{"n_layer": 12, "head_dim": 64, "d_mlp": 384, "vocab_size": 2146, "positions": "learned", "lr": 0.00769, "beta1": 0.95, "beta2": 0.95, "weight_decay": 0.052, "grad_clip": 1.0, "schedule": "cos", "steps": 2431, "dataset": "wikipedia_en"}
Each number is 50 + 12 x the weight over its row's rms, rounded and kept within 0 to 99. Layers, rows and columns count from 0. The size before them is the row's rms in percent of the matrix's.

# layer 2 MLP down, 96x384, rms 0.203, rows 0-95, columns 64-127
103:40 62 52 56 48 53 48 35 57 46 43 51 32 46 50 53 39 52 51 60 56 65 26 44 44 61 82 56 46 41 51 61 57 58 69 39 42 64 67 31 64 48 46 54 69 41 52 45 44 22 42 43 66 43 48 34 46 41 50 61 52 23 36 32
105:60 32 69 57 59 56 52 45 48 59 46 54 56 34 38 54 56 65 56 33 44 41 46 59 43 39 50 36 24 41 71 49 32 68 73 51 52 59 60 29 65 62 39 44 54 28 54 54 45 55 60 44 43 44 40 41 61 59 72 39 47 82 49 31
111:27 46 67 49 54 45 46 48 68 62 55 52 65 53 63 71 59 44 71 60 45 37 33 63 42 54 73 32 41 66 40 67 40 41 54 52 59 46 59 37 53 62 44 60 56 59 55 55 69 28 79 55 81 23 45 49 31 45 61 49 65 47 60 48
112:39 69 56 51 39 43 60 71 49 60 16 41 38 58 67 56 47 53 45 55 55 42 56 64 48 57 66 48 75 74 45 64 54 37 54 60 48 49 40 60 40 58 32 40 41 36 57 46 57 56 31 41 54 45 64 39 55 70 59 58 63 39 30 64
107:35 46 57 51 54 43 49 75 34 63 47 31 55 54 41 47 49 62 53 52 48 45 34 61 34 41 53 35 47 50 35 63 31 30 63 50 63 50 39 43 86 65 48 56 49 60 61 46 72 43 52 39 29 39 41 53 46 44 45 32 57 45 59 50
097:66 61 48 45 47 69 33 63 58 59 39 77 43 60 47 38 44 37 55 46 50 45 36 46 72 48 59 46 68 50 61 59 57 58 63 54 38 58 58 60 47 42 48 47 55 38 51 55 53 55 44 29 26 45 37 43 53 31 41 71 50 31 55 58
098:64 69 43 60 55 24 41 33 58 42 41 29 34 75 43 59 45 52 32 45 58 41 53 34 46 61 56 62 52 68 30 51 42 42 52 63 59 42 48 58 63 43 63 41 46 70 61 48 50 36 49 42 38 32 40 62 52 62 37 62 44 52 52 31
097:76 51 47 32 48 54 46 47 52 53 50 60 31 38 47 48 38 51 49 40 55 46 64 66 73 50 33 39 44 70 33 63 36 39 37 41 33 55 54 51 65 41 68 53 40 46 55 31 71 43 37 65 61 58 32 55 67 58 33 43 44 47 57 45
093:31 52 45 48 64 52 55 47 53 52 69 74 35 41 38 64 58 55 61 54 35 43 48 48 47 40 45 22 61 44 30 69 53 52 58 29 61 43 60 60 56 47 25 46 38 46 62 51 43 49 37 54 44 60 48 55 64 52 57 46 46 46 34 36
102:27 49 55 51 54 30 59 68 54 52 53 22 46 50 48 51 67 44 33 63 45 51 31 58 45 51 37 49 30 44 49 56 40 45 66 29 57 42 48 43 37 59 48 62 48 47 55 54 63 52 43 62 45 65 47 53 58 43 35 55 47 60 46 42
094:51 39 61 60 54 68 60 56 50 60 34 63 49 40 25 43 44 62 75 45 52 65 38 50 41 49 31 52 40 37 36 61 38 56 38 45 57 64 54 59 63 54 49 68 49 42 47 45 38 49 44 78 45 56 41 38 37 51 30 51 48 63 54 26
098:46 58 67 55 58 55 48 72 49 63 33 52 39 52 50 51 23 39 39 79 56 55 51 72 60 52 35 62 58 58 66 52 43 45 46 48 64 46 52 54 54 42 38 53 68 52 54 56 42 53 44 48 52 63 52 51 60 47 53 45 33 50 51 63
101:57 47 57 46 41 45 38 56 54 43 28 40 70 48 58 66 57 40 45 51 57 53 72 49 46 46 52 56 41 57 36 62 47 62 39 44 67 65 41 56 80 59 52 42 54 52 47 67 50 51 68 69 72 47 46 66 48 52 46 64 48 26 32 44
099:63 77 41 56 52 67 55 45 49 36 57 50 24 46 52 55 61 58 48 32 41 50 74 41 58 61 58 51 59 47 63 34 56 53 63 53 45 50 42 46 29 43 34 31 47 44 52 39 47 67 41 38 48 65 32 54 58 53 68 36 62 55 21 56
096:51 40 49 44 41 63 57 40 62 50 60 42 63 58 26 55 48 36 36 52 45 52 53 68 61 54 32 48 61 35 40 40 63 45 38 58 59 44 38 48 47 39 56 65 35 43 55 64 44 60 35 36 60 26 28 53 49 58 37 57 62 45 53 36
100:30 34 41 59 68 42 24 47 37 54 46 40 57 58 47 40 67 42 39 68 48 71 58 48 55 49 35 49 32 32 61 38 62 55 32 64 55 55 57 58 48 43 74 45 52 34 53 52 61 42 56 81 53 67 22 62 46 39 46 61 55 36 52 51
098:50 38 53 58 64 37 65 53 68 59 65 60 42 50 62 56 22 59 44 56 51 44 45 28 31 61 73 66 48 67 40 60 52 27 49 20 78 48 44 74 55 46 44 37 39 66 50 45 54 57 72 66 44 36 52 60 66 44 84 56 55 46 39 35
098:58 40 26 59 55 64 46 57 54 48 56 43 37 38 72 50 54 48 33 67 61 47 69 69 35 35 59 52 56 38 40 42 40 65 62 53 51 47 45 65 49 52 33 51 53 33 49 58 62 58 37 29 49 63 76 49 46 61 45 36 65 52 48 60
100:63 55 55 57 27 52 38 50 45 58 64 62 50 48 53 41 50 42 42 48 54 51 81 48 61 62 72 55 37 44 57 78 37 47 63 42 41 49 45 71 64 50 64 31 62 42 43 48 66 33 51 55 56 37 30 58 39 54 43 53 43 54 50 24
095:36 24 57 44 63 60 52 62 37 49 60 58 57 60 52 61 22 39 55 53 40 62 44 47 46 62 54 71 54 51 38 34 60 60 55 61 43 51 79 63 60 57 56 45 47 56 35 56 43 26 53 56 64 38 51 29 59 64 16 37 27 48 46 38
101:56 56 86 35 58 56 53 41 40 58 69 45 51 53 57 54 33 40 48 44 58 49 54 49 54 51 53 63 59 60 44 56 37 53 60 46 32 42 66 45 50 52 67 43 57 38 48 52 38 54 40 58 70 58 56 61 53 44 46 41 33 45 40 53
101:62 46 51 46 50 30 59 45 48 56 76 27 31 41 65 59 40 47 46 44 47 53 56 29 58 44 27 43 53 64 57 57 23 82 35 52 50 42 59 63 53 40 41 48 52 71 57 46 52 51 65 58 62 46 47 64 53 72 81 57 42 36 47 66
106:51 41 50 44 43 34 67 42 43 35 57 52 59 48 53 56 60 51 34 64 44 64 65 49 43 57 28 35 37 66 29 51 51 53 47 63 34 46 61 56 46 40 42 60 61 30 47 43 35 57 37 45 82 48 47 40 62 56 39 37 56 43 48 21
097:65 53 56 29 40 61 53 51 48 47 70 54 47 61 49 51 58 50 41 44 50 58 51 51 56 60 45 60 69 52 26 52 67 85 27 47 50 47 44 44 53 43 43 32 49 60 38 48 51 44 67 48 33 53 37 31 53 33 44 51 62 31 61 56
098:57 74 61 45 40 64 45 45 46 54 56 54 51 42 50 51 29 59 59 50 45 73 63 53 57 55 64 48 37 57 48 39 36 52 48 24 56 41 55 35 37 34 63 59 58 33 55 59 54 67 40 61 57 52 46 38 67 51 25 53 44 43 60 36
097:37 58 54 59 76 73 62 38 68 46 43 58 47 45 70 53 41 61 43 51 48 46 40 41 57 52 55 48 43 57 24 48 43 54 26 55 56 50 54 48 28 43 55 61 38 36 70 62 49 49 78 49 48 65 50 41 36 41 48 48 53 34 82 46
104:45 42 49 55 47 40 52 26 61 53 41 39 49 53 47 66 54 48 50 57 39 38 49 38 42 54 40 87 52 42 61 45 43 58 64 62 32 56 46 42 28 47 46 43 44 52 55 61 47 55 76 66 49 66 45 43 54 51 57 53 57 58 52 68
105:38 52 53 46 56 32 47 65 75 44 41 67 59 52 63 44 47 39 52 42 47 42 66 55 44 40 49 35 24 43 33 54 08 25 58 62 51 52 43 54 60 43 66 50 50 52 48 48 36 47 54 68 56 46 62 79 43 54 63 48 65 41 36 56
098:50 38 39 50 34 57 52 55 48 52 39 36 40 47 63 64 42 50 61 58 50 50 64 59 53 62 24 69 58 44 80 41 71 54 43 50 41 58 56 51 21 60 40 53 67 48 45 44 47 46 43 40 68 40 36 29 52 50 43 49 50 58 57 78
100:50 43 42 57 24 39 46 26 57 47 47 45 64 45 46 46 50 47 57 53 58 42 30 42 57 46 42 55 63 45 35 71 50 46 51 53 54 56 50 48 39 47 43 37 51 59 51 53 55 51 29 54 47 46 31 44 47 57 67 59 48 54 48 52
104:51 49 30 39 58 41 70 38 63 33 61 50 41 38 65 36 63 59 62 56 48 49 62 70 66 56 52 68 52 45 35 41 54 31 46 73 59 39 47 41 69 76 34 55 59 55 41 47 42 57 47 40 44 60 67 75 52 69 55 71 62 46 64 57
098:47 52 52 54 59 62 49 39 41 54 52 56 57 57 41 47 43 47 37 63 45 50 50 57 34 52 35 59 60 61 31 44 50 41 31 66 55 52 35 36 55 53 47 54 60 42 35 35 59 53 40 40 31 51 52 50 52 40 44 66 48 54 60 64
102:40 55 34 58 50 69 36 75 30 58 51 42 70 55 74 48 65 52 65 57 39 51 27 25 55 54 41 50 55 37 45 24 65 34 65 58 70 58 58 56 52 67 50 61 57 51 46 56 36 35 56 45 49 67 62 32 46 47 54 57 44 52 38 58
092:37 58 51 38 35 25 53 72 58 45 59 59 50 52 55 62 69 51 39 56 46 36 54 52 51 52 53 40 37 33 31 75 65 66 56 66 59 48 64 75 51 62 43 50 42 45 70 37 47 43 69 48 56 33 42 57 75 57 33 40 52 53 52 57
093:47 59 56 54 52 46 65 38 39 56 41 41 49 56 64 40 75 44 44 65 44 50 38 69 63 48 36 26 29 62 25 26 62 63 49 52 48 50 48 57 33 71 63 32 47 35 30 59 55 63 48 54 51 50 64 43 48 49 57 59 47 61 22 49
092:58 91 51 51 28 46 59 38 39 44 35 58 52 74 50 63 40 41 37 57 48 58 52 37 46 59 50 57 16 62 33 62 51 35 36 50 62 53 65 45 57 49 70 49 51 69 42 55 53 51 42 63 39 51 47 68 46 46 54 51 65 45 65 48
099:54 44 52 54 57 46 49 45 59 42 49 67 49 36 56 57 47 64 40 39 44 59 55 65 48 60 71 60 48 46 54 37 43 13 49 55 42 59 48 61 34 70 20 52 34 59 28 59 23 55 63 52 54 44 57 43 36 36 52 50 48 42 52 60
098:65 45 45 55 44 55 30 50 60 38 31 63 55 43 51 41 53 38 54 34 43 51 52 51 34 48 32 44 52 57 39 47 41 58 59 34 57 49 62 48 57 65 51 40 24 34 67 42 47 70 35 50 47 55 47 37 37 47 44 50 37 46 34 41
098:48 46 61 54 58 43 43 66 50 72 53 56 61 65 64 70 47 38 42 26 44 54 48 38 54 43 49 66 42 62 44 49 42 57 46 61 42 50 43 48 44 53 40 46 45 43 61 34 58 47 55 43 57 44 34 46 49 37 67 60 23 62 42 42
102:43 45 49 54 39 64 43 47 45 41 66 52 43 46 40 57 45 48 60 63 50 41 43 40 49 60 49 64 48 51 29 45 49 52 63 52 48 46 69 31 61 33 18 58 48 27 47 52 64 41 58 65 85 59 56 30 51 48 68 66 39 33 76 58
101:32 60 35 45 45 48 52 60 45 39 47 41 39 48 61 57 31 52 54 60 67 53 71 35 49 52 52 51 38 43 63 49 41 40 37 44 54 63 50 38 41 56 67 28 51 43 46 49 46 56 51 48 49 35 60 45 44 50 00 59 34 54 77 40
102:49 45 55 63 36 24 49 33 60 42 69 76 38 47 55 50 52 53 53 46 59 56 60 45 56 46 56 30 48 44 55 55 52 69 64 58 50 50 50 45 62 46 58 46 43 44 67 49 41 48 55 48 53 71 41 57 60 47 30 61 48 44 59 56
102:37 54 27 66 60 64 70 40 39 55 62 48 75 41 21 52 72 59 47 26 45 61 46 38 46 55 44 68 44 66 42 40 87 51 36 68 47 48 50 43 43 36 67 43 47 49 51 52 58 53 43 50 57 52 54 41 50 50 36 45 49 63 61 76
098:52 54 45 64 58 51 54 47 33 50 63 51 44 54 66 60 62 57 58 47 54 64 56 51 63 58 58 35 43 56 53 34 50 33 46 71 56 64 32 49 36 60 48 42 33 72 33 62 72 67 61 42 53 44 42 52 40 29 60 62 56 41 53 64
100:46 46 39 52 47 38 63 62 37 38 66 23 36 52 42 42 42 63 58 67 62 43 45 46 44 37 40 69 15 55 44 61 59 59 61 33 49 46 43 43 63 41 56 75 52 36 51 41 44 57 41 50 58 57 56 39 58 56 41 49 51 36 26 29
107:77 55 61 50 77 61 81 67 31 51 62 45 51 51 61 55 39 51 52 33 43 61 58 46 45 54 47 51 45 52 56 44 62 64 57 50 31 48 52 35 48 48 76 38 62 43 62 55 56 59 40 65 47 71 46 50 58 43 27 69 45 42 35 35
092:42 55 53 37 56 37 40 39 59 38 33 50 62 60 29 53 54 38 43 35 48 47 62 39 58 40 37 41 58 50 46 55 76 54 49 32 45 48 62 62 48 39 59 30 42 49 35 49 73 48 58 60 36 52 22 54 55 47 26 59 61 34 22 25
102:36 47 36 51 41 35 61 43 60 48 58 81 42 60 45 68 48 64 34 54 48 51 45 37 50 65 75 48 60 38 64 40 55 33 62 75 31 49 40 49 30 46 53 54 41 66 42 51 57 53 65 33 60 48 52 50 61 45 70 42 50 43 48 50
102:39 36 40 60 52 36 74 68 58 35 33 50 32 52 50 47 58 58 49 84 59 29 55 43 71 56 65 60 55 46 40 45 46 33 60 48 55 56 48 60 40 42 25 56 55 74 35 54 22 40 58 62 43 51 62 49 59 64 51 51 59 43 67 60
099:47 53 42 63 52 19 32 33 75 44 44 67 61 45 56 62 62 29 54 55 39 50 49 52 58 52 68 25 44 63 76 62 45 32 45 48 66 62 71 56 31 49 51 17 66 57 49 54 37 49 69 66 59 51 64 43 61 61 58 31 71 49 46 61
104:42 49 50 52 47 44 44 52 61 38 55 49 55 47 41 56 36 56 34 30 44 45 43 40 45 61 22 43 60 61 37 44 70 52 49 59 62 51 67 50 62 47 53 60 56 52 37 63 52 47 58 37 41 84 66 53 55 53 69 48 63 43 36 43
102:49 60 62 63 57 67 36 71 56 57 46 57 51 47 47 57 33 44 22 28 48 51 46 38 49 49 58 19 64 65 27 57 41 67 39 58 74 55 55 67 42 43 43 40 70 56 59 51 52 45 42 53 38 34 59 61 46 53 40 32 48 57 41 56
100:63 46 42 42 43 28 50 26 55 52 47 60 36 55 53 48 58 44 65 60 43 50 49 61 62 70 47 60 71 56 78 49 54 53 68 36 41 56 79 55 35 51 55 55 58 44 51 67 43 43 39 49 40 58 82 41 50 60 44 76 56 51 60 65
100:60 64 65 52 51 34 21 62 45 44 66 62 65 55 43 53 51 67 43 47 54 41 44 57 53 50 43 31 43 41 43 63 40 53 27 62 57 70 54 59 54 56 56 82 59 36 55 63 56 26 51 40 31 66 42 52 62 46 62 51 52 26 41 27
100:64 38 63 57 66 30 68 52 30 49 34 44 45 54 44 61 57 59 68 50 51 49 62 51 62 49 42 54 53 55 50 36 55 43 34 46 56 43 69 41 27 49 63 47 51 28 12 42 38 56 58 60 40 61 49 43 67 46 26 65 40 64 46 30
103:59 46 54 54 46 46 35 61 51 56 75 40 56 44 33 50 51 49 81 53 35 47 38 58 40 59 54 32 64 36 72 37 47 55 68 63 58 52 61 47 15 50 62 46 40 61 33 52 48 42 64 50 63 55 87 44 40 50 64 62 62 53 45 56
096:33 49 62 47 43 47 46 61 55 53 38 87 52 45 54 57 39 55 40 65 35 49 47 58 39 51 29 49 48 48 36 56 60 72 66 58 37 47 37 27 46 53 61 58 48 46 42 52 30 48 50 64 49 56 64 67 48 55 45 30 47 63 62 73
104:49 52 71 53 49 54 61 56 48 69 58 42 36 56 73 58 71 76 50 77 49 40 39 58 51 47 59 48 69 66 34 60 47 58 42 77 53 50 31 52 60 60 53 48 59 42 45 62 52 44 46 47 42 53 55 60 52 60 54 62 56 76 39 48
096:42 48 34 45 53 49 60 41 59 43 50 32 62 39 58 41 41 56 52 63 56 50 34 55 50 46 63 47 40 45 30 49 60 52 53 50 34 58 51 47 50 64 17 68 64 59 75 32 21 52 42 59 47 36 52 63 49 62 72 38 52 47 54 32
107:76 47 32 56 49 49 67 35 37 48 56 64 73 49 55 51 32 56 68 35 64 56 43 60 58 36 54 59 49 47 68 50 41 26 55 38 54 53 72 56 50 31 49 31 55 28 49 53 46 49 58 50 49 58 56 41 42 53 45 56 47 45 59 36
105:46 53 56 45 45 75 46 49 60 46 58 47 73 57 46 57 56 27 45 45 50 60 51 44 51 51 41 50 59 47 82 41 39 41 43 47 45 61 60 28 47 52 86 72 49 38 81 46 57 35 57 36 60 54 40 37 51 56 34 44 49 41 46 45
106:42 52 41 56 43 54 44 53 66 46 44 41 41 55 42 59 64 58 67 82 46 64 58 53 47 38 59 44 39 45 06 36 45 43 67 39 56 57 63 66 41 60 51 31 42 46 34 64 58 52 80 58 49 43 46 61 56 43 31 72 30 59 58 65
092:62 59 44 42 62 51 49 46 42 58 32 51 40 42 55 54 36 40 29 35 56 56 43 49 48 62 53 46 72 50 57 46 70 64 48 55 38 50 53 60 47 55 71 37 51 68 25 46 68 39 51 63 59 60 42 53 54 69 42 44 61 42 60 62
099:59 51 33 40 56 41 61 54 29 55 40 39 22 35 44 45 48 51 72 52 43 43 37 75 50 41 29 49 45 70 52 45 65 27 48 52 67 55 44 42 29 64 32 53 36 46 55 57 44 52 55 38 39 29 51 45 70 61 41 63 51 45 46 66
106:69 48 26 60 62 36 41 56 51 48 68 45 38 50 46 30 57 43 49 70 41 49 62 32 53 45 43 43 56 56 53 50 78 39 53 62 53 64 46 48 56 35 46 60 53 53 36 47 51 59 35 37 41 68 39 42 64 49 67 55 42 54 48 33
107:36 38 49 59 55 27 59 49 53 58 59 29 71 33 54 32 65 67 70 59 41 57 43 52 47 54 42 41 47 33 29 54 57 45 29 40 64 54 38 31 54 56 51 63 37 36 39 47 34 46 61 44 45 36 63 39 54 45 61 51 73 45 55 60
092:59 53 48 44 70 39 44 45 41 53 35 38 38 53 50 51 43 45 50 34 54 49 34 42 45 55 39 39 54 58 39 49 14 65 52 30 66 47 78 48 64 63 38 61 41 65 73 42 65 68 51 49 32 55 49 64 60 44 44 42 60 48 38 52
102:38 41 35 41 46 43 39 51 56 26 53 60 58 64 66 56 56 44 33 51 54 70 58 51 36 47 42 67 56 41 55 34 59 38 56 55 49 54 45 47 32 48 46 47 56 55 49 46 47 56 50 28 51 54 53 62 53 42 50 78 54 27 50 66
094:65 76 48 59 44 39 56 37 26 57 43 27 52 56 54 53 60 53 62 37 62 58 43 54 38 43 46 47 55 43 29 71 40 33 54 39 63 52 56 59 53 34 32 41 54 45 57 41 71 45 78 54 44 53 44 38 45 49 75 64 58 44 32 34
103:57 31 37 46 33 69 48 39 33 50 62 43 71 48 63 69 64 50 59 35 49 54 35 59 46 43 56 45 65 46 55 59 41 40 57 35 60 52 63 43 52 61 29 36 62 60 39 69 56 38 50 44 38 52 47 58 56 50 61 48 31 61 52 56
106:38 53 49 58 61 58 57 46 46 57 48 50 49 38 51 45 47 39 55 38 33 51 49 44 44 47 51 58 47 43 34 29 41 57 57 36 45 44 49 19 47 47 43 77 52 62 70 58 35 61 55 73 54 54 41 22 61 64 45 36 48 35 59 54
103:34 65 59 43 39 38 61 63 56 68 47 20 40 41 37 60 42 47 56 33 43 49 64 53 42 30 57 53 55 43 42 60 44 65 63 51 58 52 53 42 38 32 78 44 49 53 41 60 50 65 60 42 57 59 65 59 69 43 62 59 52 42 50 55
095:36 47 46 59 62 38 68 43 55 36 61 57 41 53 65 30 48 45 46 36 39 45 57 48 36 43 59 58 72 44 51 46 64 50 69 53 43 42 31 49 42 33 53 54 59 40 39 50 55 33 56 42 53 53 48 47 39 47 69 49 63 35 58 66
094:44 41 55 49 47 41 21 65 62 64 35 21 29 53 42 56 13 26 38 71 71 45 56 19 46 56 54 49 49 56 69 64 45 59 57 34 59 52 47 34 71 48 33 55 47 44 64 52 71 52 44 41 43 24 53 45 53 52 83 70 51 67 54 33
101:46 70 70 43 43 36 58 47 47 56 47 47 41 46 43 35 40 70 52 81 57 49 50 65 41 46 71 42 27 51 57 58 53 48 39 34 69 45 58 44 64 57 51 54 48 56 22 53 62 55 58 53 41 66 56 72 44 59 49 63 41 47 45 54
093:66 67 41 60 39 41 73 53 51 55 65 53 40 62 25 44 61 46 59 45 49 54 59 50 49 56 54 60 43 50 49 53 48 67 47 62 50 59 59 51 42 36 61 54 52 63 19 48 62 43 39 34 40 66 48 36 54 63 48 37 52 56 32 65
097:55 53 54 52 30 65 61 52 48 62 50 52 55 45 57 38 40 41 46 49 51 55 78 40 41 59 34 36 54 54 56 36 47 50 42 51 40 58 50 33 39 51 48 64 44 35 59 53 61 34 19 49 70 44 44 42 53 43 47 19 48 65 50 25
100:37 64 53 42 48 19 30 47 33 38 45 62 37 36 53 45 42 49 44 41 53 34 57 33 61 53 46 50 73 55 51 41 40 34 57 53 50 55 56 54 46 36 53 64 31 67 47 56 41 47 48 42 51 40 64 60 44 39 41 28 54 45 53 48
101:69 65 64 45 50 60 40 45 32 58 65 68 46 55 32 58 40 38 50 58 52 54 64 30 69 51 40 24 59 37 62 52 28 46 33 58 32 49 47 65 54 40 55 55 42 46 53 48 72 49 49 58 57 57 67 37 46 66 48 61 37 68 59 25
093:43 64 69 60 45 44 63 48 44 48 33 51 49 52 34 61 66 56 63 43 48 47 62 47 52 37 38 38 62 32 39 28 55 12 32 51 42 50 44 53 37 44 72 53 58 61 46 49 57 62 42 28 44 58 49 46 41 48 32 48 44 54 54 47
097:54 53 54 49 53 74 34 43 58 56 47 38 47 53 62 41 48 31 45 60 54 52 40 36 64 47 55 29 49 42 56 51 70 55 79 50 72 69 52 63 49 37 36 59 54 64 43 56 35 41 71 49 71 66 50 55 43 50 58 66 66 56 58 50
096:39 65 47 65 60 39 52 73 69 48 72 54 42 60 33 52 53 63 69 27 57 53 38 56 78 61 36 34 60 33 36 52 76 85 38 57 43 55 42 53 48 57 55 42 54 69 54 47 68 59 80 52 40 49 45 43 46 49 64 45 56 45 60 35
096:76 51 26 47 46 52 48 53 30 38 52 50 60 46 38 55 46 55 58 37 59 41 55 47 57 49 50 43 62 46 71 48 47 71 58 66 48 47 48 59 46 46 65 31 39 51 32 51 77 79 38 35 37 71 44 52 40 48 68 66 48 65 42 48
101:59 45 55 46 40 48 62 38 49 36 21 64 58 48 47 60 39 47 38 46 42 43 71 73 58 50 44 50 49 50 80 40 16 47 63 39 68 50 45 70 36 65 61 48 40 37 54 60 43 45 34 65 56 55 45 56 59 58 49 49 43 60 34 37
104:47 30 45 58 46 12 56 39 55 56 47 34 72 40 43 43 37 32 21 47 43 62 72 38 55 45 64 39 48 65 46 40 69 57 26 60 47 45 61 71 44 60 61 13 49 72 37 48 54 44 54 45 29 48 51 52 64 35 64 43 54 64 57 50
099:74 52 48 51 31 67 58 20 78 32 45 68 55 48 44 38 29 41 56 57 51 50 28 35 33 49 71 40 24 40 55 46 47 39 43 48 58 58 59 49 50 47 51 46 48 46 44 46 23 58 61 53 75 47 43 40 45 42 53 30 48 65 40 63
099:48 61 53 50 54 54 52 50 45 65 69 35 66 43 35 57 81 43 63 37 38 57 31 41 46 58 58 53 45 50 41 66 71 23 56 50 55 52 42 60 40 75 36 50 51 57 56 48 44 49 55 43 36 52 49 41 51 32 75 25 75 54 55 36
092:56 57 63 33 59 63 62 31 48 49 50 44 37 42 56 39 34 41 78 51 44 34 43 42 39 38 45 47 39 66 60 68 61 64 48 55 57 58 65 36 57 32 57 57 48 31 48 54 64 53 37 49 65 53 35 23 47 63 48 53 42 54 39 65
107:57 57 56 55 52 60 58 58 63 64 57 49 64 70 43 34 56 34 47 43 39 49 64 49 44 66 49 40 41 60 35 61 52 59 35 69 43 48 55 54 35 44 58 57 40 58 41 41 41 36 39 62 19 65 52 60 49 42 22 45 47 53 46 34
095:58 51 44 51 50 48 63 06 26 47 16 74 48 41 42 64 70 66 51 34 45 46 24 41 45 45 54 56 59 50 45 48 64 38 48 63 56 54 58 49 35 54 56 39 34 40 43 42 49 51 61 81 43 72 51 42 28 59 58 49 51 43 65 36
110:50 55 46 53 40 51 42 56 33 62 57 39 66 58 60 73 22 38 58 58 44 61 57 70 48 44 34 45 76 55 74 37 29 71 42 61 59 52 45 27 42 56 61 41 40 54 68 52 70 37 41 46 56 62 55 42 67 43 36 53 51 64 66 63
097:36 50 44 46 35 29 77 56 16 62 56 54 34 52 58 52 66 38 53 64 42 53 54 53 63 61 41 51 46 44 61 56 54 64 55 52 63 49 19 60 56 51 42 43 53 62 47 43 64 65 38 46 25 64 28 45 47 57 50 53 60 31 59 49
095:25 43 58 57 29 76 49 45 51 43 58 74 53 47 51 37 67 56 70 56 43 45 78 56 61 31 49 34 24 34 57 51 36 52 51 23 33 59 46 51 54 60 45 55 44 27 35 50 30 54 34 39 65 62 73 50 53 37 23 42 38 67 53 44
100:43 57 45 55 74 52 45 34 38 17 67 42 53 54 67 53 56 60 53 45 65 51 37 33 32 39 52 35 32 35 54 44 64 57 49 44 60 61 35 49 53 37 41 51 56 46 51 54 35 37 75 52 30 62 59 45 47 39 95 40 55 61 32 53
104:67 54 66 45 41 59 48 29 39 66 20 45 52 53 34 67 53 52 52 55 56 40 55 56 43 53 54 61 40 65 33 56 68 77 51 43 75 50 53 68 54 48 69 35 53 43 44 52 58 75 10 43 57 44 67 72 49 53 27 52 42 54 46 30
102:49 53 58 57 39 46 50 46 52 55 20 50 51 60 16 35 57 58 56 15 52 48 17 46 48 46 47 31 66 57 26 46 52 56 64 35 57 67 62 51 36 45 76 44 51 42 39 61 67 55 48 71 52 58 48 36 68 41 62 42 52 58 50 46